config = dict(
    n_layer=10,
    vocab_size=8192,
    norm_eps=1e-05,
    doc_mask=True,
)
Each number is 128 + 32 x the weight over the matrix's rms, rounded and kept within 0 to 255. Layers, rows and columns count from 0. Numbers have three digits each.

# down: layer 5 MLP down (transposed), 832x320, rms 0.0412, rows 688-754, columns 256-319
# gate: layer 5 MLP gate, 832x320, rms 0.0411, rows 689-755, columns 256-319
# up: layer 5 MLP up, 832x320, rms 0.0413, rows 689-754, columns 256-319
down688:146139101150213157200068105103161105122109091144086106128135175125147148069115164106107112128174117159118112073186070103101153126148144186107112086139122120194128176130133100184146153131087156
gate689:163180172063144147105095145135132061112182124120207143151088115093080110093129106170083157111163111121113143131156082160151086124067153096141114114098107136115112128073118201129136157143138109
up689:151153089108136101118117115086150120146141123099087158141087121095196155140164119084117101145153111060099097125062160111134100123098084127122202089144134108122142181126140149151114167132146132
down689:071086090155111170101151182136137097165145102162145153091100076133103132159095080148142133162141095135104073153174049086112096164135097100166110071109111091111132120148186100125097139139081086
gate690:180142128142077141146128146109127108121176068137090139144116118081145165192085068067083123110165116078122180140080135129089112172126103227125121136141119115155110162074118081158107137127101071
up690:130157163107104075164119184090165106170095105100138122095106119137161107107067084103094108105122066114171128110185108134160156170108142091163105141056052166120134114116063125109129123117126108
down690:211130168133090139095138143174159133077195126151118164124116141142116127091132082044061102146099124123062133135106154092117133116123149137115144162113145090131098172076151173142159175125139079
gate691:112128121120195125141161127049150124105107164145144077116107086151121180119123118126141121098138075140192095212127126164133069103104140137090142105094105101109152124075072153185112186125121130
up691:165163134085176095121118126145069122124100076074040136162130064093151077075091145142140150138111151107140080095160113114211097073161099122142129120063175136090143133156124132118116122096112140
down691:179078137138119129137129117097096092084076132118119100112096102192114121139114118107137166064130081104059144123149078138176090115099140086163146117111107094093084111157170169171177141135136144
gate692:172131122186193164137125120136128122126125145107083137093169165112057126134157098145137185134125164095074161118107142143163116153150107129129209111137170148151161103157108116099144205162167137
up692:145132103145085135112160143112173153103157135175137143136082136121166044152167116121131119100169136135169060167107128121124103162067124112154113110149117124089127188126176112183154084161167064
down692:102137191115151143152153132134145126136075119127061125176176127104130130154116112106083106133120158129116165146141152101117134144143158073130151049102135121138103186130108144159185159162127131
gate693:138132100123147162130124184149175107074079119066156085080199151098134100149116199133103165149143115180158102171117146138104096141149141102129153140097093145153133081111116095125175191098119172
up693:111143077084114115084070162132112084116114152167094136091156113085104140119159081184169079098095095144078093145080134142075145094114157156116120192135167141124120116117112148093149149135130082
down693:117164095141172127141137159134130070114124060123131111152133104172133089126133067118092122151129119091169137154149161133147152159109192126142182192100106162150096118099120130097138063117143160
gate694:120104124081121039132131115159095101140109090117138153114109108157162116112091117144104097165146105146032165042127141128153203170048125123086123136120117137143090109081111127095139136176106117
up694:134104149115091149134075083203122117144155206085120166035179090093113097169120125127170153128135154125173128159156173162095148176183163141123103073148155111162137137171118071177114115135079122
down694:167172206127127154117135104149100062121067095116147138113139081141118147201096128116120133079100132146113094114115095169139155143155083127161113170111063076107074161072058114183162126124128104
gate695:108102159135140186079125118110114101167131085118113116043108120126130154113122082146178149153159123151193072105134159125136145132106143080140124141162123150098086129105112122196144101158114181
up695:140173114149091121146133104180155146081156124128156054146063200148136128083124137119155186088120137086152092145124095145117147150138144092154142160143146103140082128143109091110076135135144125
down695:144061115131130134109184094124110050148123133136124093134130126117122115157175140108117202105158095167137175094182162096075133123129161134119111085081159195068110105117159071143151176154145118
gate696:133124105145132081122092157096151129119125121124149114090160172127121124118178071138163072146131133148169120093192107176143152187153075119091126154217145143160120102091128146142141126071155168
up696:099111111112109084145074186183091132118097111096114094141061140131108129127154130113068083140082067134138168098134131155173126130132051122083142172136110111145108154173140155103096128132146164
down696:067117128091132054106169144122124124129124102126151139139131133072170137159122116142141125187087089164175159151126076147129142081121085084111080188143095118145130173127109114112072105141147105
gate697:097171124150172112130162094137110145187073145142156130122109124130092087117096143131106173084139139071080101123141110116186131124160128163144111161144128162142160079075126154107157121099109099
up697:126154033214135159103219186148138114084114122101123144124176141135151152141181100053119099062074084148118120127137135159133137141186068134122129101154105117130124132099088099144098174115111118
down697:126146112163112103155126138114149163130138110135170062173157144093143162106129140098182187132156097089180086114107121193193190106123130135106131053145173130155185103099132105118058128092146093
gate698:103064119127134187114113127194128170059137172120114166187077124095131094189107143202119157074146170162091094130110132133109157118185149129137128211146110145196162085088113159127192091125046052
up698:153138172126095151143098125172117145154114112179168099155137104169109114097174143153105167149179136124126144102104156080162046072112099191141064085163108167206152084144136154162121046074079141
down698:136090088101089124143150130175105166144164093150079156163117145147142145095099138116130103081126156182094162127135124090196167094122098150059171125154156186178151160131075114099154004124147143
gate699:119131188130129122062178127124176144129159146109163119094145107148092099099060161144102151159149161114156138053061190137128111188163133108158099102134119105192080115135157137138097134104049154
up699:118138147114129162223075102137146218177074153072119142113116145138104102163109196129125105186103150144125105166106126164079109165114097082184152144093184102106095141174136123157089150104080107
down699:171132132154092117174124085168091181145157142111150092086159109138147137092106140110117126178177171087119134117135151164174086159135130099145109155086138171196107124153180160141123198048119110
gate700:151093065179150113142099111141123073131094118110087126196149168108134091150143132123134119100126092140164146134173107084061102131138139099186104127129131152108142113177132134120168223148120136
up700:120167123132163130160108101172133123143165166150124109150114144104171155176092101085124128080123154104077088126127096162085135101138145111138168116119187175138132116079129109076184181124104137
down700:100173146140165127104125141150167133060113157152113156170133122187169088104113101188150140101135136093087138109166134140146112113110125071172110104125081120136181150106148141113158159128131148
gate701:122113095138125150118165110130070172197067121122062146167078129109134070116122121132104214148114217182115118173090087162117097077102146165190109122086130109180137116136110118097132140123123117
up701:130153193049172182166064198149175125150137167094114158156095116094102108071157145110159076111159077147128083141100148090128082134127180103157090187166154121166207118109158151115146192093177112
down701:143214143055142185178143155156142122128115118080132241129075143085143120089157130106105110111149089227153100146104106101121129132070092068150054134143137072136159062122202130107096138091132126
gate702:145147157116096112069096138109131142177121151046130092048161111111103124117121098143135150158127140125122058141133112111132105074112148146134098130126146113162163108139089108136089116061107102
up702:056105095127108172128101166168108212153157120115156146120123179146129127097087108144122113149127105182135081154160094164105085117155151092109104143102087107136125040136103102151159088125134127
down702:111117142131110148117097166168102127172123168114143104092146110101112180129122142102136089095121152130198110104179125134078124095120125102136086106148115091164132066144101099078090049135163114
gate703:157094119100168115093063147182133142114079125108113081144150144079108139133126152153157137158174175125070175130136066168147108079134161189113174122080119082101131093150122113147143157133088115
up703:077159083118084139113099177100071147139145123170156132136150095139124115132186077130107135100122187106127138177103130110123107157150096174155167123097147138126129130107102161188147114129142090
down703:183108127107066180126137075135100083111161154115142106120127088107142129103126145159139112103110137092170118125100108064098116114172155192126051134032176140161158127170132122146157172158115074
gate704:189114122089117157093121148149160138104121071081133229150172140079101078134097082112163152099147107078146165114100172093141174110093138127150075148107131158152026097118172149151110107163162097
up704:156148168088096128132110140123138140171103115167112139087083098090103127143120089096103122123088148172105126173162242091116186125117122086150073149184192097088142075161206086126159126086096095
down704:169136112139088115074082053132147126092057085147096178059083105104145183125147079141189090125142148082163176173138091147073137154177165140144149161156146143120114158161139149122135083030111076
gate705:089173135166140109180111124113201118135117078154157170155070083134163113114138032198144151106128104084121137125102062192168062096080146124141133166108110133139129164141115089135080129126057173
up705:178145125156188084151120091098103196144155106111112031103172088115062168187167114125094182117105176148146074160210158171096113108183205162122049148178134173084137076137115106162076108136126161
down705:166163092109136132108048140123159149150087110154108101100125068174107110090150137075087092132118147133162125055167142115095132109148171124131096108092100131082147096158180100131121085117149149
gate706:130158163124057101124165177102121122122147055104065173149107132096099115130111117167126163111127119093103214130224155131156076163076144187087165134185124171145179138114087155162110110089089166
up706:117145132091102198110112095137096092157095160090157109118121083144134119103166182141151132171169191135185106094103104114094142111145154121168127101081136130143108114118124120123143165144149122
down706:148184131132138165156090082131149115131156141111091110119093136093180107133150127153123131135113149115141098159129107100076154126118138149144108162082130136135124155083114126121148144123150113
gate707:148134176185157133135120114117142167071135110172143139118156147134156075108166178104094142150093119129128151138136154128168153110092106086082132155100119118081101124124130074133156149160151162
up707:116100193119127126116140066129162120106115219154099090110127104129128164148143134146120193197121066126129206137139095090066118141079075078176090125136086139176093096200123083179146097127081125
down707:130093170109101084094149141117141073173177180124103092163090166126114161071091109113067156085145038182136192123140131090104161128092099147198126115157081136111166150126089178175178104174110081
gate708:133148105115084103116153164107102094084097123150093117140122129141168130205113135114114092143059102143110127121184100109089094122106097179103071156113146160096096133111109164167077134121114072
up708:163124152144176119115151122095140116120163159062167172122067144124159134145178150115111169140142097149111055109171103110186062171188148092135117136054068139160105132148113137165117127085105061
down708:195149149154122100180098113164147155125103104182112129085097182127162118165170153135162126142101130146100068132144119170178164112129130062101142124156156144171061074142135154191118119155188135
gate709:127141099096084147105059178157127142146100072127184116178093118136108119190175117073178080134127162123115109135107143143108146113150143153097151140108190087101062160132090183182149103071161144
up709:170145080084148138100098179136135114178129102102128142107178108135142053182130095106107158129122142142128141132114077116100161093144120179117155078140164109100080136146150140109116128126095164
down709:124151146133122173131124176138139129113125053151109158091140119137094129120142124087156116096178162112104135139117169190176111092102163086088116116069116099177131202166170113133135141172132135
gate710:141122163152099131114188163157105123155150102131107106110144109116168171144126163052126129154085119132087183124126161146157115114089087112075129140130107112143114144097148122103080104172121173
up710:108126102114062132116117096124122099173130154126097134102131122079185151138115136100162121141058126125118176160095070154147108170077078120140129050143146162158092067132100109112123107146130105
down710:148161100134141157099097177151154145145128149138155134076132113121107135180108161122089168182178135083037120146153092165075065145058099113141138125091135147132148118128116091114170166139102100
gate711:175098094159184112139130178123182149139112184142125104141097178115125172109104172115062127131082123131124143163158103120081140117117166130186091116129095116163097139112053173130144117164133151
up711:096177083186094091124041114140163107115127125138138185108129171137144100105172133135126125108175179146133128113171093087159087169105116102086119115095156132092098033154097149071105150142130122
down711:153105082169106070073162049146127135072124086163117165140115139099061207176101122102101132074162125127103130135173154119123121120107177103116170191107128072146125102093143078109098080119141066
gate712:142115082142160173107201162139115162133252110146112132143131075154138173130132137133092118149108061131129087140162153140098120146171084130101126142116105118122139071140143126174103107117110080
up712:097160099149189111150165100107091057077109120104133170253115139160106139067072099083189132138130170182161146077064112140141129135149102103121098132144138107153137107159081111138155208141183104
down712:062113177146136124129126139155141139152125132121176160142172083159144109062134111092164127119094139173153123170104165111151129149174092136139064151178206143096108099123113130145056130143137089
gate713:076141109149154179142059107159094128099143162146150146115137119128100130122172100111107127144171104141077106146168104146162201160110144145159136154170111162060128133122062172134099085101071110
up713:116114149084178064097099175119083152167104100191085134091114130063127122177096147047147175111114127170113140121136066088095116143078143125127148187098110147159124140155108087197088079162085144
down713:130187116191139152151099155147088153136107111144118131188134116136176198124108106125125121155090076109088125145131152091117103112084127137150145166049141120147128114123125129125105099140072207
gate714:154143106157132140124126113122193141074116135125107161119153119102135074186114116159098127100120098139156160119125100154085113068116116160142083124181113126183135124093120112078098182127079131
up714:128076142126118151138083115080100167085100188080154129076170108140133153152090133098057098087190062132072161103178128050152068141144050110100141142177117106097141177172097102156137104121152125
down714:080142187223094052072145034074158152103156138127130153144141135144110094163131142123103105156147118201152127103129126145099147085143164162116112092164140107080125140120089157147086131171188118
gate715:118122112162143139165088119141139079091100156112146129119077142157139040082134125137118147156137120100165119131087138116104137151119154126104124139125195100099133128179109104100145145115074138
up715:095101040106115129122045098093123108141162171156162121064142141112104199228166093191195103137112103099091106074143145171152134164136125136127130136095145106114084100127146118144125117214155147
down715:156123098112079169091134146097137075128126182140211115125151162139074156187166113173170100163128136159086068116097177177094093183099118140143148104115134151209103113097134104234083136193116136
gate716:136128130120137156158128108102212149075094127154095096114105120114035101155089108092138063158118177130164144123098156120124133081096039135119137066110133096192158139101135134117124083122106091
up716:095133117187127175179202132102087115161096074125166152101067149148086106147114158072116173107140163114100091126107124099102084113146150134117181103071124131114179095113163127138170092134116167
down716:129127152158094226160176077112115167151122115176125154104089145129148137138142120101139128142095161178186162118157093139124092133115064143093216060139141158147132154115161118103182104130124129
gate717:078203144156143093071168023040122169149155111155183131098155144112049148121132090075150106115103113097130034120077109161172106085047146125081084183127073070128153185089123142080184069072115115
up717:098113159042138145101091171119161154098051174116054162177161178170114114123155130095147071132128139167126132144138149096102172161198165172145162074142087152100069067077097133164138140172205138
down717:103105101117177123122171158113170162053199145094084151116120109127143126155124089103182157158144162163090090068120148172117148118114077143110111099171140100108134088144116095145083096160094135
gate718:131130119141188106140172150126070150152131125170121182145148152125118069113142087055156145096119132115095109147139136170184083141092099131103119120089118134091130108097167101098091084129112176
up718:105151117180130161126156143090153130139128162144155162159156131173134079147138093161132142100146101133119098076151119051127134107139200126165133139131114140100140123130148142152148102096141121
down718:131098148046159131096138149125143101075091155165158054160159071150152134090104136142135177043134115145098157081162128131070143133071099193141099181171166115129105160157113160095134107115146110
gate719:201168134101119186129072062100137149143163135147151137133107140077173146121101093135154069145170084108134116147151152123134147142103148122109172126187126091174151052107043185125181120088065121
up719:121106143120137063152060155160176122133142150147103032128115116097143093060191091051014106076133072163138109130186167107099088083133077161172158134146163121174114106153125148078207170117108172
down719:062102085115130166201095153155145076096113208171099129112054042109211092112208100084089138130114139253187074172143237114122074135154120151139160163094156160126049069173113150055178133148088096
gate720:139083136157063150135168162090130133158189165135131146164113128096127115178132124160133139128149130183121135149097043168142086139164076162069156153074039111152108108141113108106118071092126134
up720:125099130101145100107133135159142179105186141125118093117091178150167107136119132198137143146101128125105137118106077142120121096095160136116167105061079127116127127134080176153140126082085074
down720:113085116176113097157130106074141073157165133146160083115133168106147147123172134151155099120137153183153139156108063180124124156163139105098158186092074155123171137187155082156123092093123081
gate721:118052156130168128121198144114136111104094103151121156073131101078130122115122156101093150146124140150148054117123158148170099122141115068112140106144159120166132136170161167148102154152100140
up721:161095153169090140135093049052160144112137081184125161160139069092129143080133153130098146135099147102141112130154197189119177068168142081169112106177134130105129146169069144089103074118202228
down721:151115157090119160196107113174163175098134127168130103101198183126123065158170133127089078098148104152087122088086117155126171092156176092081097173100158211093100138202127148152126126196091122
gate722:111084110076102139161094106078125165082098113124128181114130157133169108110145144143147148142182092168130106076109153146123131130160154193189182175138157191169107134085133059153165146132154129
up722:069150071164104101090214157166122130180108160164084084108104102181110121104152139073073081149119117135133066140133177136122101098112093141169151075130070118090171106125078173075057158160138164
down722:077150128130121109181150160183159094143114113079097141112098141124165130109171125121152127106145100074126146098119111192073142147143134112143100058104157105108129107118108169133071101162134164
gate723:110075148092131112107082111142151168140116109122166132116152124115125108120105138155070180167122158155107119120085137071119170131119121145109107149076151111118094109185089150134140075111150202
up723:125100155098177122120097153160141070181132144136162169106144118118188093173087140160178123143130116150095072131152130136090148132110115100088118135160115075139071124164150114112148082162118108
down723:175109133099116125153115144152152167111115109127103154160124107190124121138088196016072125118133105151148109177062118166102034139110143092060162136100134102104080131149137116140124138150073065
gate724:178132125127120104138100096097166184092211148157143113091106119154161174124106123120159182119139157186123126110147160119128182098133120116135086140164137195134140125142135130127140110117118115
up724:144110113109117099094134067102128101161117138133126112158125109160190114198124142119062150112152197153132109110163120160105068120079121146168137189124153154146086108151130100113111143155082151
down724:172127117138174150142161134125140101104102130170130168165138159126146084148107120126067190117246168150139098145184162110136118134134050169101182155148082192150178183179141146041156118133143125
gate725:134146111171172152080123110115108134145167146152128090151151093140147120126164103101170153149162149120050073055141149114131146111164175068130143124106127099147148147090101124140164152153148116
up725:174133116106131140076082114160139147153103131138110078144134126099106139158122096125152105115114087157071152123141121086172102147109170052122138085093107166144040151097145105109045157087113102
down725:144126142137104143099155105171068110164191097177090158127165125162069091132121112114099123064163114158147133122148171137165091115138151104108115143120111159129115086142169137162126154147121123
gate726:060167115118161126122096145104121117114128180116104159169110166130107140175139084173116096177167107132109155120149180162208066133164179107176141138112109125103149114065115139193097191159079110
up726:152134105177115079134113198161178123112162091134165144133105150101088121118146145081094147146153090147179132104089136109135131125147171146140109098158151095126163118075118099119109114133108125
down726:111110180166181104118118141059128136121094104125174082114089087143159134106155168155163157130121183102138099122160102085136114110055065117187145175183168131114148124202175119136211138147175130
gate727:163146148134089130108126173141078156150115162140117169107183159102071198104060145140105171106130164121140195160167129144160128152095166146100145138146066162139154156105151105153082109119098159
up727:138178098105148122166145105126199142124134152131052140167214144164097143073113122183163143129109142061097178202112133118161144176137125133112177162149085092127173135148057069148121063150132167
down727:122116172084140150153149052117116143097142108099137194120100142145125161162102083118182176181149129128141103169130119107127090177126125094141149202127134215129197150146094152117136092107157053
gate728:128135182099152117118190125143061173123094106102132106159128147163032144138103187118052210104135126160102133116148061156176115133092103149135116124146095166191152119077089102102050119149025119
up728:118085132149072093136070158184135129102110125170182146104120126119175173153179099148164132134153128139131122142151102180139118130133147138177116150103113152125135131128129130111097083115179131
down728:117180094097106124151112129069110098114127139203142067141186128127175103110129104152151044165152106070165107181125145136099180065120166124100143103148144108103120161170137175090173154150143117
gate729:084091132128155089164217119099093124107150121142162120158117139150109074141111156175180196120147092100116102129127119098085115121092129115157106129130151090109151117097114156107125099137160099
up729:138151123150137135083111102148133129148153157094127091113128094143180102131127161193117086101086149131121161158119104189091061097111114150136151138073182183185162136164073137103102148170066176
down729:135144136144146115178174172116111143110159111131159103110104111159117105149102122082080172111141097135134073143133112097097180109086128148136095131117164079103123146110125143098099138107164122
gate730:130111144097146098160165156148084145078090094182170162127098095075144109100175099149114161081146161159182072076101084135190189123108103146212105171106132174098084134084148115190183109161149115
up730:155177120163145114077131112127097107187095119095138132152073119133081145082142130116083103168138183090136137146088141077069134143122161197110143145147069158046105106110082129138107136149090122
down730:138137119133093159214171111123130153129123126135159170127075077085089160116140126142127138066104138104126185119089123096090157188142184093183126184166080187098081119125096087119126086089152102
gate731:141150159140179112132149135081127104091136093097118141077081127155119136094140110110125170144132141159125153143073070123076136110086048175107162145137150189123128133114095158094107095109154215
up731:072109129165145127079078162186138081155108094095141137133133173151117136179134141148122160104172109168136172147107130119110162150138127116156154132119162134099104098133103130131077106147128060
down731:117135139129104144095099130189079137152123134082139129116182083159091196148112133132134175084166152109156160149139175144155104088114112099160119135128149083131151068095160101123089128131078121
gate732:117089187140164120137063109074190092084136208136126083178123179151091098151080134140118152131176117146138120140173074116167148108090142100106136147131121129108126103113173156157133122150182138
up732:181127132100147083114138144156182152139102089121046173098170112129126110171089146165173134113170136149175109135115128127126097125157107121076119161150135137130137144138200124180149063117199092
down732:127083129125130167051153085093171139155164122113101115115091233170121152133170129133130132092073150130166123158119182115098123211167173098162080075151143130206107144117102150048092159133111121
gate733:124108158166117119152151093135126092113116130067139167106138053121156171175096107158139140158142095176111120136151118119099157165114113115105108110123138093148114080097104115068105151121181133
up733:094147161160127122130164148072135130143061113100093090091183184147138161123125094062148127090138124143104155195138111155122079183133141163111156106148089135127112164100098116118149170134073105
down733:076189158109097130139170142091106157131084121102052164119140172090121157097112198135120164084067087154111113162107154083085097143077112136168107129126171103083154184122154118111160156095137129
gate734:110191105134190126134090158137139144127133070195142126133124096133169155155178173129077154101017139182118136145152086142117083083145098176063090162120151094127142141077071118193167118099085134
up734:125118135116177090144123080104128151130125153062147133119077145146162094094125185158121155091088120095126165162139153109135075101149104130145170140130126116153145163128153110122144154106158096
down734:153115130094125083118162092117131126123113105077150132154112115077164121143176117146141136163130068079141137175164119109093112156136143160073130177073167096135129107153120159087159094174125097
gate735:087126119165111114090131177142151104188120102138084118122112088086097173117069106127071196084061106157127178166149166123082133146115154160086149134248157095150105110130167160193239156157158122
up735:083109145166092162156104131089153184122077164177158031166086092153122096144096134112154064163163131137145082075173111118108080183148107160136123150059129105101149143118122135132064181096112119
down735:147143118154164164203151077182176182156168102106171112155166166123187170159106181052118179107145132117167166149136103125146158085117132094107088097083153160111150146129165098079095145086153089
gate736:116131101162090149106184156089131098127117142106099132075061137076121121132128101059135152149070110096177155057152089147124144151125146122051100087144101091154108168132133149136089122102101182
up736:110143180071182144107148083122150127119094160129082164167126091154097130082175149099104084108129115106170100121109154116069166132149130103160120088080132168116160103178102167095141141125138123
down736:126110161141094187112158141077108143131157181131176137136123112105098120100154115127138139101163151105139101124129137126076126086091099103142115123145137168161094156136114121078081130128137192
gate737:104133177048159136199160104145093121113101166057177109132143097017151044143150171143133169161159097129094158064083153140148079106095087109073081127112106079172149127145123111107094146116145136
up737:124098109139096105129077123198175149142124090139068115171156106152077201139079136111103143115130175126113166204178116149165135140146165086194114155117139188151091136137119147144157087109131092
down737:112118138137113116054175163135119140131166093174146161239192111129137151106137103169103113146130099130103102133125140130147121112119132060173151214127118143108096092179106075120100138103101117
gate738:134089131115122205038080099110141115164118096173128131092134112136097147116134093083150126111066112113110120185083135126104167112157119115101108151126099140129162155100106141150146121137147114
up738:094121091075072112130135107105127092135099151204155093144124176141199148162110136161077144135107137096105084106085094173131174152141175125088172166128130147156141156148096105131129185100110119
down738:063139094185125146124162178139133150132089132107135090108161157140164138087093078116114097166120098128172098128106110144157190085202088086109137123136045142145097145124063125113148130143084142
gate739:141153102136100099149125126086127185111113129124173092177051148175167144128151111101148094104120082105105122094096094068101130155090143158136171113113125132189144148136140141136175130116119152
up739:150082157118086084107151121208128134145079091146154074121095162105110112129186125141119144076061105204103124159078111145066057143118124116127113124148102049122106081179133119084091155090167098
down739:156095145133105104176047176220120114149124196132100103106096159092103130149132179124118158134164179109114088138100104138099079240135129102125135131121131145102116132163114154139153164049107114
gate740:141149119144120106133194084194170166147135072121172222118162151107088094144109103186132132096166165143122085130103103165151104088139069090178126132099053152156150123128119127156109056117124127
up740:135151121185088107080115116118122158106172068123127107140167107118123139190116075130110145119151158118185162092171107127108082175049080083150153145145108135129207139136106139135126123099176163
down740:083170058181147149081098157119135100156145093163118139167117120144163138121125181115150136116116107164177153159144133086087102072121151090180149138152046197181142183129089160110116126137121098
gate741:157193161170061174162182082044109094166133131131126127129135107144166105101075139146104168132150136155114132102091099122101094101121115113176129123179141101128196133118105050088191140103124107
up741:218158116122146089184200143066134077133124089194142126104100190128111140166141082083164147132152165091108092104066041177089096098177189135165148219115143154135135108168113113109107165110206177
down741:171138100116097133184151135108102097121153157190089110174164201119167148107149118156143143085079133088121085092133123144153077071125147097140146112100140113119138136135030123181042118125109138
gate742:123099078137108151153160085122153139140123110133108143156121099152100085134134179150147140107156117163187136072089143133142177093093131100135188112088113133129151087128113068109163104132106179
up742:130144152062094073081148107186129070112158171159103181100102129163108097104113087184132165102177128114147161136105117132182161106103146106141210148106165156109134139066092118171109192114127109
down742:144133176092143087147108136147151171171121190157063093111107120166116100104129114124122174129114101071121109163116103097172143145151142089110200115176118089103146153063136165150118179151161103
gate743:094158126207174141081107082131152175080126114095129168085141074133082148040072116083132130122095093109128091084128102127178130107144106136151120089118136075142123163144067100140156105103086173
up743:107126187118072139137114117141120120136127161144122127135117146159045106188084109239085155149145130162150132114081125115118187138114193062100145119106124161099164089135185100119117128141144150
down743:138124118099122173157121111139098153118066089130169098101071140088073107174091066143113081112138100083120159147197144120107126123091117090164073159135073111129128113108132127123080081150132127
gate744:108148086093142112175088166193134176155155109076093144139165117164113109092083139110089147150132138161099107039140143082112153094155103158166190100084083124140099115118138170102113143090137157
up744:164149149129131094084147156107100183146041088178133102067072085142128126128104159104177128159127108136142094140121103189136157145133107081137137050132161095136108125120136197126115148112140113
down744:143100133112119143149108124132152167102139089189086130124145091113131116098097154094103120178106131164071150146133141160100116124155134166150112086098147108168113135146168210106107136129106182
gate745:125125077148114104142131142140132096105100136104142100116137115113100072094196138111081125101115132142145123115135131159075137099136131122092134112125126125134152168111100089133124129089128153
up745:194148114116172063121122196165203135129097184157159138098134129118079170143165122133123193104140167124152157132175146123135177085144151108116159098156104155120118143075128145085142157098145087
down745:150133136188085141119066139116109129138124112092128138143184099165148115147128155121143159098169136126079177117125122149053136142139123115132089105098138133135150150167112095195142116151118133
gate746:109165103135174172131061136127171150126145127138176133127161104123095095171150122167164157148101134108121135152136174140128093154130128169133121134173075134125144158067153112121017083139137141
up746:150112085112163134177079151133083144139148105104038132199053096096145119102138101058063161090176180138134138166163095155162112171112064135193126143188155180115110126193018165097076122134116130
down746:099124086123203154154097170140081193173214065127062132171047156058173122113139123144109138131095130100147102176074060134198134124134121146146128154154098140100129126143055113098076102121125125
gate747:063124145085107134086113123111155125149116095158138093079138082129138111166113116171163092116098168158091093173143145194110139138127107114109157145141165160128156101154118131126130116117142121
up747:125183143032108160111150169129091095143127131197159179151100131135119147103169131163161146168103095101165148152097114109120143162164119140111118148126112150125176152134104099192136097149112159
down747:082161090135141169113177099106148149095103164067136118170125108110134133163156160096145074104181110123133087142131200129136102143118172113091153133089100161174117114099149113132125144105112112
gate748:128114063116141088121119118150139109161113103155166108081143109157079143151124111144192140112112112119131134113143105122108131125088167124163152129148143150147100101075123110162142131196112087
up748:135125200111134136084173111154146137140115136128091154138132094103170111098179143104127148173139190151157122092149114132126144157082106144135107087118165088176122145158147167108123120129119122
down748:164124122092150139107151140130145173140113144104168125162165168138087133160139075177137109144137142111154137162184092170127127141135091139127132111145086148163126127154139074137131076123065121
gate749:158113065107116147114097099177158106104100169197131086118123129171071153102139138117154193123096191113038143144154143155137170158125087100066148126169110129149082120042134114104124131105141150
up749:125100139135192190161152105174110149134170150131119098144085138148130078094189104163110134143080136105141129106139173128154122102091152103139123132134141143141170162119158111131080118114173122
down749:108130150135107123103074119113091136148124115148135101144132125140161137156114089144093117171129174208111156144127125162140111111177054090116127090113107120131162071119152171158154181173166105
gate750:124200150087117131140149111110150134139076100131125126141075026150157089064178108132119104185141110118090176164101090149180130141135141106138130095123142128161112090166154112096118113105126150
up750:098122142157096124147139161163121163106133120196105108166065173148156158089093124093185121134102123100095083175107113115080148119149150132133087169150152113172143137168088154091129075124087107
down750:052066191140130161054136154092128129158125167114132129070116127182141117174135162139212139143133097142136214093116090110152104198124108116067130120144130167109099118130192152159131105153138129
gate751:141157097156144073188124118095078103146123166115057135096145131133048086156054138116151172114190160083146172121117104117125152092129072105083127163134179074117126152135089115118083178133140123
up751:151119102166125134143142145131116134063117156144104175137164113166115124182115128131115134103094141084159150141152074096112189105179148122127114179114142100124187111169179147127086134130112098
down751:088095148188135127162142040117086114102122164161189103170116123179076137145146075095125108135118113130182156103124161156113131138109145132138137090106119107127153103103127095141101152120128099
gate752:113108167134149154111117125209159127145133116098113156169162199128148117116149088101110101094114085091123172160145091056132115125145121175124117118128091133119138073143087102128116155168138159
up752:110216151161133140122144159157100156158108099199102127131139177118148103078094105133091098089164145069135164141057083091103121081172188114046167118164121162157129129177135121124140148153086112
down752:123121133125165113090068037154146134116143149167069064056150128124179122145100106172043090085134096115156095114119140108114095096134132114084137089151121137142182113148105109148121189144126166
gate753:105079141100086174118086163180171114122072128135137153122160093096170086145147140127061148112165152159162119127115094131134181150166141075159099137168152177121097149156049139119146143149153089
up753:113145132142139113158167153135029097179175095061101168087178174132130165164102142148129047146115091113034158104123105147136128094169125131106079093109087150151164140135155122100132067109133151
down753:081120161163153134108156119123133156094159169103078140180139089146142152162135100154131139208172110135108166133114119099096105081124114196144138132056100116095131136121169079118135124146090132
gate754:094125124118160087127188139147110178077157148133173077131057148151110104159137155072118116122107163163165086130101131082139111145141140180110090160080148110153089099069121113130087136129145123
up754:147126090104150129128137181141147103145172147130121106092142157106100147152125159126141134127165155093102109082143099131108113097144112096101117134135109115085131084171165086127147115117118136
down754:148132151170096161103149226129090155088173153136129155107109160163155107141115152150126208143135126094101166156133131104132153135080164139165157070171088134189153083180154097137196109123128177
gate755:135129136094147107176140123115166077141154178128123132127159118152157166144166078175106128136130214160073121078161204150118079092169078111124118162160121170081137103159155148127091152149159078